Part of a small language model's weights.
Architecture: LayerNorm before each block, learned positions, tied embeddings.
Training: a variant of SOAP for these matrices, 119M tokens, 3638 steps.
Each number is 500 + 25 x the weight over the matrix's rms, rounded and kept within 0 to 999. Layers, rows and columns count from 0. Numbers have three digits each.

# v: layer 3 attention value, 96x96, rms 0.0522, rows 63-95, columns 64-95
# o: layer 3 attention output (transposed), 96x96, rms 0.0643, rows 63-95, columns 64-95
# q: layer 3 attention query, 96x96, rms 0.0526, rows 64-95, columns 64-95
# k: layer 3 attention key, 96x96, rms 0.0518, rows 64-95, columns 64-95
# up: layer 3 MLP up, 384x96, rms 0.0743, rows 0-114, columns 64-95
# down: layer 3 MLP down (transposed), 384x96, rms 0.0739, rows 0-114, columns 64-95
v63:490518495535541540519455491491454534493465462555484507498508524506482488492488503446464532523504
o63:445504496442488509420550588460479500517502485448466450555450521469500506512504550517527434473534
q64:507461515514486500499505494527506495501477493477502489495523501488530505508494517491470474521528
k64:503501508483513514492500497509532499511490509488483494497508523487471510491465509478508532521521
q65:454489523478481496451475488524508509510502502512488498496520479470524514536502518493496483523525
k65:510483521519484507509499491506515520488508489486517499477501519475544505503516507497496476500500
q66:515500481512492517534531539454459507497483492493503509506528472518492487490489513498495496483532
k66:498499511491523502495503514534507465490508504490504511507486489479484489536497499490526476502496
q67:508542481505522521520493519500511485499496508490519509497495507500480508477529462505517498505473
k67:515495523505490532502492490485512521518512530491522510498501498505487537479496505514516497511491
q68:487519488487499497478458487535508476503495532523488502520481488475475525498494490509507515511520
k68:499485495526468483512484506503497506492487485481505486467479503492540493474502480512490479481500
q69:489485485501495490491500500529498492503515517524499508514482527493491511494464500483505496520498
k69:464505482490495483500497509528454489523527467495483511511488513489516494522547486492513479506510
q70:543474498501481512512493531486506502500479514479491499471490474485508515507513490510484500462534
k70:500522512518523520510506468495517522525504513514460499487501494504483525508511476532511541487495
q71:513530455508494468466514542450482473515520501514449501494513476503486514500486523487509522524544
k71:486521502526517492505471500493490496503529502449463509482496511484476558519512488474525450502496
q72:506489516549477537555535533460489523497491460476554489506498484521487483532536486485521458466484
k72:492494535501487523499504506483506505495479525516502497489517483523488532486499505467533485489478
q73:507505520495495529508511490484498488509480484483474506518462491512506507521506527500486483493518
k73:488505517483481524498545484480475477516508517517501487527516460517454541532524514508502506496488
q74:499491496505495511519507501494502494483509497500492488514502492483484493506510491507506458500518
k74:482473512522503498484502516492510507470517490480523508511503467502499507512498495496511488513514
q75:489454540496493532504519455525509527499497485457483495490498519507531505519523517506486447543490
k75:506485511487474546492527500501499512486508493474506518500517492521507540504528507515521509530517
q76:535492452502509455512501490478515517472508509527521472473528492510482472504502524518501513479517
k76:519516506500516465504472528492536519490495525533512513490483502500514461496519508459503481465504
q77:513505494506512493524507499493464496505491513524480502488540479505487509517453535467462524487511
k77:518485476498459489491499512464490503490502498489456510502481503488544506502527492476513505490543
q78:470540488491500484474458519536521477497512499518534503525466528489460537497540456501499521520457
k78:487487497517507487513499507495482503492498519517482505489512534505514512489493491488502483498468
q79:462532452465520466445463496508550504479511495549508487477498532487460523496540502505503493521467
k79:469527496472500503464476512533506507481470497515496501525489524528499486501521513503496469474490
q80:498486495503498508504533510522482491462519482464504504504478501522509492500520483513501508514486
k80:513491519489517520525518529511512488491511507472536501465494503483496509498499508487501488544506
q81:466499537495487518489479496529509480518486489502490499527456503506495495530493514483510484510510
k81:493477494506495533507534508491490487480517468465488501490482497493513551540516515489504509508524
q82:520498498512496516494524504448510521491511501487491504482506494514495483486529496492496513485494
k82:472539536477482497479486522498492513510490511481501500496503483480489496497525506475521457502501
q83:500487503515497495508499499471502512481497504496487497509497490505483468515496497504522490484525
k83:471545531491542482496496512520512496499504499497472511491509507509483484492490464459524500530500
q84:519499496511468498500532494508494513494514503498530479509495501498496490490496486502506526499501
k84:548514495541509461518506550521514495527510514537517479511542487484478499524485515507518541531504
q85:528482502498516469486507480491493490508500483492487483494515494485507498486503501507486524479522
k85:505532489515502495482530510492499489501498503497472485485520468482486507512501521510512500499504
q86:478530507473504490500482533524511476491523500528499506503508501506492511500492498481500493508493
k86:491488489500513496487490494485501507502518496515487486494519510517490493494501499485494526502494
q87:484488472500529439478507464521486519477529512508512476483507537510517488503499481514495507506463
k87:477517483483490475495482530496472514496504490495511503507485525522518487515556502508501457482494
q88:536507473501504511536525527478481485515498522533499499490517468493466515502469543484481517502507
k88:527456488522486518520528504483498468491516500480493522501490469475520527508483535483509489496521
q89:449507517491516500476464499527530501498527500515505505552452509484489498501531485504560492494494
k89:499494490515515474512517511474492487477513473507493481498501493498494480537525503507500504477498
q90:451540512492501521464466469550534507507497516494525504510506517506509526478548458505509499545496
k90:507485520492492492497488479490520504481479518505491490476512502511501478469509500513502515516478
q91:513493495528498504519494485463505496512497492502482494484486486498480459516478495487547484481519
k91:496540519491527494499479492480510530523513500499516506472497514476519509482508495480508490502501
q92:579484475540491504577565487455461526482521461445508496455523498561536494515498470526493496512522
k92:519517481521518454500485488502496513485520507515485491510534498508503501502492461503519543522514
q93:447495522468512496461462474529542496496483525530475503507496510476498508505515505502510466487501
k93:457529517485505495480510527536504505506484496520508508508517469501498499511508504477514487516500
q94:496512473486498501521515525496500488482501499531514489499532492497467510492507506485499499480503
k94:506509486490472466482492522491522472482476517534539466512499459496500482494489531485505515501509
q95:492537526488509524486485494499529481516492518484448493497505492502526507515508517497459496520495
k95:498482501492506534463492490491504503492523471463488506507489511462514492510514512520473500484532
v64:486489473518489512508515510501507483505529534490522489497520512475507506517486514493492500526506
o64:494515525481513493479486467499521529501506495511496480513503528525488496503512470500512529493490
v65:507475506520511514490488512484497497517522508505467451505458502492504509498527511500489506510476
o65:516502503492494499543495483499507472512508517502505515505511503488514498505496503505495478498514
v66:489487538487494499469520495511504475516492464493488517485527487487482516524484509543485511509501
o66:506517473490512497501503532511510523464515493536529522511512486525491489465516474500524514514500
v67:484488501506480514489510507524444524494508517527501509499492486491501514517479499517507534503486
o67:518500496489497484505486521508525457494514491497504502494509505509492508481508494496499488499486
v68:515499515484480471479507504502504489555519494504483513492511469502518492489483495486493539490520
o68:521503499489484503482510510496510511497509482503493486523498501501489504508507489483495503499472
v69:488488525475527483512542521497497459472500463492508501493486498514535512473485484482512511507495
o69:524502482548492521502484491500504527507488522524511510487512505495512495529519531483505489507515
v70:508501494510495522483484511512521519491489498494517521518502510497523498505496529501504507507516
o70:500509503501498479506509481484492493520509507489501488485507503513506518509492488511506491482502
v71:503487507520504523510503514496498503486501503510472491503481506477521508499457526487503523527499
o71:530511483502505478515496482508494496505513502493528511475509502538500489508550491504511475495516
v72:500494477482492506528499511523479502501511508512493470488494494499496498505512505489509479494493
o72:489523511522503502520483488490487488491489490504518483496517511499521522504497523500485504526506
v73:506522511509466492497507496505483501515512538509532522479497515499523508504513472510493525487497
o73:506491498491508509487503488463517512500489476474514471500496505513495493481503513486522469485496
v74:504494452490517524503476476490489505509487481492489496495478509535497479516473504516482486513483
o74:480513520514469488479520520497530495502509517502501490507508510476489510506507483497522516485471
v75:512507498500531516512490494484499516489479490499490483503516520489514510451508505498502497463510
o75:493482492515471491501509486499486486494502500469501517492488511506499518523488513526496493506497
v76:504508527497496512496493527466501518508494500469522504529521489492508519512522514516478511488483
o76:516490480509511495519499513509492495504480505520507487470513513501511488494486508493516483503505
v77:517536496489499497500482489521466492517505487516515495508538514526516516509494493506532512481472
o77:493464501514500487492502487471507518476488521481498481487498519487476469515517513492472494497510
v78:502503497495519496521483502489509502491480491507483509516469501511500509518521491507495471501475
o78:496490511511483513499514508522505485506502488503502537509503491482505497493470492488499537480508
v79:478491505512520494487472504500492527486492522474476509478505509493501487498491509496487508508467
o79:531506503500458490505528494494491481524513489474517483491495509509499507508499513501522491469515
v80:540505517459495493510522510505517499507497512506493511503486505500505494466524495503535504499492
o80:482490482505521514489487485490508532498496494499512503508496510493532482512491512493473485502514
v81:489494452514520514520508477535532482524505477505498482512494497506514485489510482508491472517498
o81:498511533487494505512485499474474499488488504504496504486495507484515522518498508485501507489493
v82:507499504511501469507468512510497505545479470482504457515521499511539496487511506522519507496510
o82:492489507519486520514524490477508486487499540480491513510468514492485508516487523502477499503496
v83:502471505541506489494494489549496485503518494496511471501488499487494492513504477516538513532501
o83:515484515486491514533488501465511483501500515483499517501482498490503487497496521491468499494515
v84:486524521526489479497459512508503535517500509507499493500497490514519502496541493499467492482500
o84:542464484492480516515528490487482476518482501468485490483505511475494498497474525499492474485499
v85:499480526501497513506520497540487510519502484493483481506475521509491520519527500512495498477459
o85:485520500486499498501480517515508484473498511525513511496508500469496498481487514479487505512501
v86:491488478530503494491513501506518495485519530508524503504491497500488518501497514512496491510514
o86:516515511477496484523477501480482508500501491506493491499502498508498501501496492495494506496517
v87:528493515480522524491528483517469487524507529532505508502516508486490477504504468505466506516473
o87:496494495501484482496473498497528495484499472498500514514514510505485481504500499495522523475485
v88:495489501523511501509507480516481527486493502506509490504494511494496511488512532505535504488479
o88:492492502500496505493497502480479498498493517470474497501495498508485487502485513491458480477528
v89:490509481498471507513494463513496507499524525506477514480491513487480511497507497481503506529477
o89:502495536506504494506493501485491502515509477480521475518517516525510494511516512510508488469516
v90:484528480543506510508515492471506477463497504495500485506504490510509490515480540461496462498491
o90:478495524481501511467507471519513528517491501489496508502496492510500499496511455516514517502496
v91:510495512488510511512494520491508498517504468508506508504523524516516510478500503509476504470508
o91:486502494506484493485520490495503490496501505491499516504479499492477515514500501500524504510498
v92:511514484499501520501518476505516508457478514515523491503482508510472482521489531506506497528525
o92:513513507494526492490463514518525524507517490504493512517511485489511495465502460511514519494486
v93:492477476496520528498534511501497517471492510500496502510503490512487502473490508527557502456511
o93:471528500484511509492473508532513492497497500521536509480493504509502534496501499500468493528499
v94:484487517492521526493488542486504523494505526483498504482494471488531505526518501512477481483494
o94:508526485515487479517502466501466477502487488505508473504523521508506496498483501504519503493514
v95:474526502491493501504507484523505498498510524523491521501531486521503495519493499488523503513484
o95:480486521490499508482499502496492506515489466469517470507494515501497497499502498506506509494501
up0:523497522466489539474519485481481533500491473467469466472497511480505485484504495492470543510527
down0:483508477520517476476499466527524497482523491544532527502498494500477515521507493486531519505504
up1:454499520491466520488502527497464505491490479508510442495511483460477474533508504505489505475547
down1:535520502468500476534509480487501491472493459488482469519501478490514511507501484480501545486484
up2:465476521508480490527524513486527526497496505483521466522473483509484523492500533462480477484501
down2:498524494477521502471461498521490493521524505484468499478468523466491492492529510501517494480465
up3:516558494532492500489481477511474481484492514507498521491489508533495492470517483497478509515505
down3:496504500513509502517509523424487492501486516509471512499488468487500513511486505481461455491485
up4:484513428484459504497550477477508471483499491495506436507486526497506492477518522486497533487490
down4:484486529509469528504480530506507484524493471541462495511459509529486467513526500520449550496507
up5:473510486519488551484509507493522523529481498482522506525513566500499472517505506561480492537501
down5:477499498538537487485477529519472503524533475472527479486525506532497544454489463500482534523473
up6:504466524510511521511479445548531506496518508494495492472534525502498585504513491516476508511543
down6:443498503475516539467490481514473528504521458485476512496465532500531496506470522494475515508516
up7:483522595516487527498505473490522494540472495492514469483521514530513527481544508506511503509474
down7:491552550511467520552499524484494487509461441519522489504486481460488482478471510512538536540487
up8:481501478546483534509503469486472509533502487520510476525537512488487448522497472487478512481489
down8:509526474524494485557513482453514471525450482517550451517492517463453499519463536517457468490509
up9:511502491482519492488454458517494514509504495508525505511493530528497524496491485511486505521507
down9:522498529531495524546509510522522481503510509498496511500504503498527501487507499502497522499502
up10:512483486471498476492497522445522499524483434472536530472476484507468510500518482482476482481494
down10:487532498468491492459480508533495508527522506516470496480486505485499498483552500461497504502502
up11:501514486502485499531501474519518508541531508528526531517523542521479440547513506512467505505500
down11:457504550502496544479518566524438505493536538530483493528548500516496522471519533494515468486516
up12:467523520525449509489536516485452474479499518484502497529473550543498530530539528501550507490465
down12:518475492470518510548476536481490466490477520498441481484481487530514478488499480514508547498507
up13:480506517529460461476532545478496471498498464495502489492509525472477513504526490496555506514484
down13:505509520491515470476496493527553504484530522532563496482525511503514489525473499487461468504530
up14:498509501480526503499505508470493497511454510507481517502532471504474499535540478501494491472506
down14:503497479481483503514502513511506507490486485517471496528482477477504483460472511490508520487477
up15:496513477516520471519512482479469510521521518481508533535501491518492462498533513498523468472475
down15:446491493472516502487521502506488448488456452508535444507513479472450533503518511528500487508532
up16:509508546509512491451501478525481504508508509516499495471538475487528502542525496510512534494508
down16:483483494529496497563427503466501465522463508511517508498497498516480518517493520476521479470497
up17:483465499517475562526537519472498533468453509470472514521504525509484484523526503530444475551488
down17:499514484516522461467476498548498486501519502489495491559495477490543504475483496486523519523519
up18:531471528499479522537511489471526508487526529489477520493493454544495592488521497530479515494490
down18:478501495529570510486486478506505504468499475494523508525519487552482520497490490469501498507508
up19:541505493446518505524485499506553492480512509486497473475520510463485548499494532508530499476499
down19:503518529530546513481525491486501510521505501494513481561510473490474524520507524505508515483505
up20:467511519483513490490503550501531498532532492510480474529538478487510504508515515483522500507517
down20:536469466475495465483502460516493492499544493469495483511485524501484512482471517490507501506474
up21:545505470470490514542473450473529497525505539555485544489502484504471520474500502504458489497492
down21:463526497514493503496515482522487478522516478467468492524513511513536535498526503498530511477516
up22:460483468475462489537515475541472486539521436503501509467503506512529491522518502478506533515445
down22:516527518508456528500470476507466524536504461441526527492534499466495451464521498482557485483533
up23:513526432486525462496487482494507506514475485488496471471486470532463501458499503502477542507534
down23:471473452448460516515476469575496482482517528507483494514446485506427526516486479485491520530522
up24:529470488480494484515517509489488486522486517517500485485518478497521538491558506506516514485497
down24:490449496513473497548515526511481477473467466492435458512449489527473478510541514512489519507474
up25:506478501476509545543483449476504492498466462466484501497529506533506521478515507485511546477535
down25:496494515513537481460475509560508493502524494513510494517470459512505495504500473482499505514474
up26:503527475490525504527493465501506484485490507522501529519487509530440511487484480496462495492478
down26:517474502493471483508514493512545509504498507460567524509475506470510519459495490504516448482488
up27:518490493480567479488491463498492464476511531530487457479518503449510524505501509516499519480542
down27:479443506487458511492491506526465518515471453502501486517492501464536485458469514511508495501512
up28:508547502474451470483496506471553473509533509502511517523548481505472512491491557504469483449560
down28:508529490490492512423479484524524551503488511489511519500528485444503496510546528494454491474459
up29:494473472527506523520481487466505494518512453473477498456526478487519468508531490466483509510463
down29:471467488513492508494488434526537466495522497476532506520509451492480541491514547482495494499493
up30:465505497503541538484532521483477504480498465473512503517496493469437460546487554506538517519455
down30:493516486464471504501521514457541525500462491501495512425527485477494487488527504482466502483542
up31:517512495489442477499475420501495583518456517482495571443529457501496501499524499490482515527509
down31:555512470533471467487471524539504520498506522493499491615515515460530501467493474493513500553483
up32:532477493490493492479507502461509478462494527521514483489465522480485486484532512527480511463484
down32:505515502507480484493495530525511515514493512541505496546461487509523510488467514502508505547504
up33:516483509465469498493498517498512513495470489509471517470485466514454532492517477541452511504488
down33:477527481512494504519474492465516478513484488479490472500498493501482508485475503464534515472494
up34:481468449524543539496515503502473503468541522498509528486463507459515501551524504516514516516456
down34:489552504527513458509488526523521512506472504510446490505474498519508471455499519480526518490489
up35:507521506479436547472538502536483530524496521472533493518475477443489495511518499493468477553502
down35:494509487466481556564515507461497509516448495494465466507470476437471467496474537473493460465510
up36:496491554526547490520551496545518482519463529478495497476548479469477481495503502512486510520513
down36:480516489533470478506481513508504460477491489511522489482497493519491481466481498468512496510496
up37:536521462534485497539484465519506514494471481505498482526503533480493480538531505520546513511491
down37:532495502487528477435480469487523496519536525502531504519452448533488506489483529494475499463500
up38:461508504487462459476527468503488480529515486482482483523508533512505457547470507481478521474457
down38:483480464474502507530524548435469503466486502504559510492531470458479519472508490526492486493519
up39:467461449474515482518507478511497501507560549503484489521480526508482527500496517502500467466505
down39:492539490487539512497488528502499501517496506502456490518531504496517498503513525514525500472490
up40:496439492547465488529561505476507480465486517491560448502492474498469467498518468526478526485515
down40:434538500483485461505525490451483536540464481531466484490479485461493484535544478506522554527515
up41:484548469506503514501526487499500476492530463492496539488486502534485471500498499517472508498494
down41:550539478533454488503508442507458461542471474488552543478508486461491545496488432509444528493498
up42:481510454508494485459552494480492504464536488519514468494493505504521522503462518495488534526473
down42:506521514505472503532520538485514477488505540499489533547518556532492513495484528481514498489477
up43:456501539522504497479545551495482523490492533519526486547500530540522452496529490503472491510453
down43:542509489471539422513477517505534437488484461494518504530547487463485520484518485492455504523489
up44:516536468514498535484505501511486519501515514493490506499500475495488493509499510501523476504516
down44:495491500478514508541498506506515501505473499508505517495494506471498513507484506501465514495481
up45:505456447525515544492514465522486495523530535525521510495534515481545519519493452514482497486507
down45:482437487494482550542533528515513476503463479502564488497517460476537504531446484494492434485529
up46:515514512512472486524514501517481468511494474532519560535476505509484528505503519536511493528504
down46:502503471489497519534471537445445499508486488532508516492480510516533470491485499512534491488478
up47:499522488491493507509495517511494533466523506474541509510515489539468484521505468539517555449493
down47:517478493505531515480468529492490480531526488507489489574489515495584538469486456496508494467495
up48:514447509505457461516432490473477485497489519493543503514503496456507498511550514530493570527530
down48:503446520492522492476558538509468518514474509531478490462527494445494518459519412557490537453499
up49:505490520460468511489510472481520511508516511497484475466553521537515512463532505432525526526492
down49:465480552496452550468463555499460495493470533502433520535480472466492563556524520471506496456427
up50:498487515490494468485503528463539481508525512517538513499499451516509497476509502543502496535504
down50:475524550467511519500549510499526551532460486541464555465485452529493522467486509525481503504478
up51:511534496536485495538502504514492511511479456517552495492521505555455504523484521503528500478532
down51:482545518434550512522474539462547493489475505499480474471485490499500510504472536459459483523491
up52:478528542604493491489492484497503531483481479507504485507526488531480468512532491459488528479514
down52:536485505512484503522481475512466494496493527490530549516464508518472534529507522522526492455495
up53:492500442442520538504544490474517484452510517524521483514506456523463479531506496510519547534478
down53:467499491481483496458548482532484532487489472544498510458560530463477507513547550500470500472536
up54:493493507491505525516493453504500527477463504452507477474504491468485491522501509517480461527525
down54:545552497510530504450494500546492474482525490521488491483495503513522460452482465509517540500501
up55:484479511485508488480495484505484503520513484511524519504501499516519544507453526497484504488497
down55:453546491506501501513491481509560487493498499500514528472497486492489492490503470498483444516469
up56:461483508509459562448524452455475518513497500459478493487494500506511527450500489506536516494498
down56:473512504490529501456477544542506491474510514512504527444504501492524521481489438493487519492514
up57:498485509494475525457497491514519536485527540467481520490459489500517525460525536518505477502514
down57:473494499497502495450470507494508495483491471512519486512522527501525504525524485495481499524488
up58:516489497481474490516498481497489503490506490487498476513480509499463474488488539484528509485445
down58:465511531554519502483491508520495480495491516483546519518516496528502514492477506480509487544529
up59:515478504508508524531531494484477503520481476497530510498508477488454469485517555495486490500510
down59:471517478533507491515444473485497480503505529485496519479442506542545556483490485484504458482523
up60:491465482535483541477508479521508513510485534468515518459564511514469527531579497497489498478569
down60:531495528546489516529536479465593464511480473517506465540470505480487491471462548533429425525521
up61:499500486442500479484506509488463471535500488476500481504513527470474504495521474512487489483471
down61:502521469496498481489468497518518487522527499503533485522528494506516528459492485503475492474474
up62:465497496521480535541517514530490503492488499491538500526501491533509483481497506527442508477490
down62:491515480490512498472493478476497472477510451489506506502520469500544502454493486476505500517504
up63:483466525506501534467528479463493501510510473463486515489511504505463512530513526507503466493473
down63:514500510529515523486488507534507501497510482518517556479493490502515492475458519510472502487485
up64:513499541512488511499468491506480502522508536490501488490505516507492534462517524503491467521508
down64:483510481478478510517514492479502509502500474487510488490477475497517492535505497506493534520522
up65:463495522497553536532481491507458440474499512521504534487537505498486538522509500519533511454513
down65:530446527456461497494501509517454493487512505517470504494502511485480488491502468491490527510474
up66:529526487493524506475497471520529488479515518473505514504541482539448501508475522524435501497510
down66:546457516496425519471485535516522512497494529464486519489463540510479504497518517446483448468485
up67:530468522523522527517483446455510548474455526529457489499484510521519465521504481492480521508501
down67:481521511491498488473506495535456512504512510492472553486483497495484497472529476494502547498505
up68:509515514477493513495528482462467471522473480481486500503473514495499487526516512430535490547524
down68:517485491494490490463498491537516493477518535503523494494538508464516487503487512507519489518490
up69:466513494508494456478514498485501520547534525516514476487490489501490502502497530516444496483522
down69:558500519493475457500486530536507502501488486503504526512514500487536514505470536530530520524510
up70:462503525510536517518508518533467482520521486491474488475502512503456470528509499481467448515494
down70:492519541472534484498503508514522465467463514519471508503479455519550516472477502487478474443490
up71:491559505507502484542487440486489536510507518503499486464497538507546509506499506466493488529487
down71:499492509500478468485484506526477507479509465499482483485489493491511489490501482491490510517488
up72:532462518486498502516500486496467520468503457477522520509487496489466501484487520468480547529534
down72:485496469487508479473509551530550512489464487523490523474464509520491501515507506444481509535503
up73:443513477551546481500493483512521496457536499502520500533447478526486498523507489492526515484517
down73:452490511489475506493504488530506517511482462502463507503495483485469481465507493478481483515499
up74:535525498496517516473503509488504505482498487506492529505493469533460509490481481474509486492501
down74:475503503494504500563460479499519488481511499495492506515512478481515493484504512504465539508504
up75:497510547488495531511468485526525462499475525466512484492500501493467513504521493524506509490521
down75:516521489482474473514545522540491497478476531460533508484483462486467499481500503473503497554530
up76:513521554524512523489508506493531505514493496530518479492471498502515480496482537497500514480508
down76:494506510506506496487485496536468465503507481537507478499498499505525492466506509529509498541508
up77:504516491498503516522484508474527511498496518516506502464520514505518586534529535513477507497541
down77:477525505496494503468491507533502508510520520496513492493501486486528507490505500494522504543492
up78:505443526537514462495522472475490460535507517481455430539533477494452491519510448493481520542467
down78:481476507534486340546511481493426510569496540475497466482486516526512482500450506557505485484546
up79:451502514543500487505499500491501517513517535471473455518499540508494477491525457485558491496486
down79:503513499466536510501505462489531481485475509522541534503468512499516511533536485538477502486517
up80:506527491465544489497468507508497474562529512491479488493493518508529466536487520484491450476457
down80:498461488544529530496493470472530505468468504521512509504507478505494525487510500505508492523491
up81:509456480469497498560465487494539511483488476495525450491477541497475495510496541505466508510505
down81:514528487500561481479516517484502480449469556489491580479557459536520499457493516513520440474506
up82:503469474462577525507500490493507479508459532518511498482507550481488479539482502506472543499505
down82:511502498520521513501479490539502441485533489506490505569472437476495512440456492461524486467531
up83:487523487438509475523509487488519501496495495476515530487540468493513510461530469493533535453496
down83:504486483519492493511500488527505541514472531561492507467497475495520469548515478483519469503520
up84:503501461473512484508450479476508478482513487516509481501470531526474483492480493493494516506530
down84:506500508501509517486528507499490509499514518507501478512514510521495501523513499503518489501527
up85:494512525492487522493519495477498528472500503478498453501483512513497579533482524500485513498489
down85:535517503519518444509471504536510521496527522526464484490435501503507476476520465487501492512512
up86:487464594451501534509477472482509500525474519475515486522530505517524493493505537498469497529535
down86:486513498520472464521500534522546553533505499522479495459476529512484462518472484531478484518481
up87:472494549525478519498509450521504504527482500509508506514526505497485520491522497518478538536472
down87:501522503497469504514508520501501492493494486522494498473486504483521460493506484501509509518484
up88:506471499509470548496545483505502538513531535540492487487477493492496539459465552519486455518526
down88:564510447514516500539492491545554524471508461525492446491488450545537492521482548461509514482573
up89:516500491546537521555461482504530490482472488466535494494489516477495517515513504522524494545528
down89:518510513531525508476536522563501501470553537515524509482487525515522508465484455543511489514476
up90:497545502511474517476497526469553493491490483493505500550453535480493511494562487512517502462512
down90:495496492519474474503492528502491518512484472551443481443509465476457472499481514523460523549482
up91:498502526483451484482510506502449499529478514469534525548495529535500500530503507509432483572503
down91:482521545486463523480481526472430494522556480523487483464494541557501457524518501478590531493483
up92:536534499539530469500457459531509532492522538505502472524457473472527487502444516499513556526538
down92:542514528524514525479500517475520509512491525519504523475546540474513486482520499542451454513465
up93:484484545499495483458530503526467508485534461478528524534506460503474470482506484500488515542457
down93:510534467473494541506442475507521498446529462487449509525488493521483476566524477515486552471472
up94:490505552534462521477466478461488526519486507505496493470542500486520476546524511490476524552487
down94:478482503503506499504489537466469514505500503503501521503436495490514508498508464526478480515474
up95:505498467544518477500503510483489513502520515516452524491480502496504515512502488444502499467538
down95:478512533461506529528480491515495520496510498485502501480529475512529499504521482529525478487462
up96:524514561523507477510500503483500468506474525509493486489534488521478510520540513494504523509495
down96:521465489490494470503539502486528501501510473484537470510497488512532543476475532510482526523509
up97:440496523503537466485510450519492524521515502491513505521484468533523505490521541513455447506511
down97:494503451512488500512536483498491492461552483492498512455450483479509480515498488511507483508546
up98:509456523504516506534509459519500494527503485503515517516482558526493536486475535489476509529478
down98:481526504498497500493479506501521497486500507476515514474524482497527455487479474476509506490492
up99:498456505497499503511525482494497513515526509526466494508468504483479506534477489482483541494481
down99:482529505512518477510471503483499512500501474496520523514499501508497486475507505514540501493493
up100:453484526417466583473497470550472524552500476464497527471543551485465515537460445463478455476488
down100:538514504496484517523464486524530468545479460436425510505452515515471457510446546460520500514535
up101:505518489485510521517499521489522467492484516479515480486499507515460516529483527464532471442480
down101:500438514489484453512458512506490512494532481515470487500532502482543473485495471459486493491525
up102:443529489497459468458520503469497493497496498495520512519497522510534541460511469494462533460493
down102:511535511495489477468503570496487533479480452528483511494452438511473461506504489525467504516546
up103:461484479501494548502559463509463524498504517523447504503475517493520511463452504467454519471518
down103:494504503476497478513461515490497506511522501495482511485520495537517492502531499509516503514467
up104:474500533485533493530535497505483485518483475500508521541492470507521474518476548467522495537479
down104:537519478472481567555473547494479466487514515478481513461459508509528464518467505507509493550519
up105:489491536526497507501500490499528487471502475482508487505513511484523493463513469470534528522482
down105:523463480479509511519480489518499508483469521544502507499484487519508508497494506515509475486527
up106:462553545463509511454515501511497476516476556485505482492503485519466517503509513563490502537559
down106:457486502459527525499497515486481492514480483529492576500527509497532525490559449553486480533457
up107:493501540512547529497486459525492490523505530508447491488579488493538469522517465494495503498493
down107:534498495506470505517502502510527535512525500532503549517461516489542514513512503520505510531543
up108:451483535502522540488508526507500509519488475418495495494471471470482495503498527543492504530520
down108:490491474470515493539548527532440476477526496486462498515513494497498483452493463493504485473550
up109:475498497494540528522523470500487530514485522527508511494497495464471464507464531516467491470477
down109:497468489513505488491469507509520464481539549503526497475509540495456468510494484491489487476505
up110:468484522510472512531461520480491505489466488502499507488482519539511507520515491529545509444513
down110:519505472490524527518510552499477498502506520499493558505524490503514486495507502509475481488460
up111:508538474510515558529521507488501495523505510507503497548496495503443463483518490519479507508479
down111:486496508472506509482522497531490514529505537486510487523485458512514476421498478521522484490526
up112:477531510536453481516552533543451507514505524507537517550499529500493538510534543469511457511467
down112:472476530460538521510510506494557524495475476573510522467554498498490454542508475547454479477492
up113:542522506483547499516466448467511499495482524515468493494478468474500529529463519494484531512494
down113:482515504510502472504536509483477491510493481478505501481530469496474527510534512493504516483503
up114:541500485538484515493504499500511504502495460480481517504490529513499471504501474514494523505502
down114:508526471481495467476500492531485532485438535514502500467478490516521510473504521464480501495502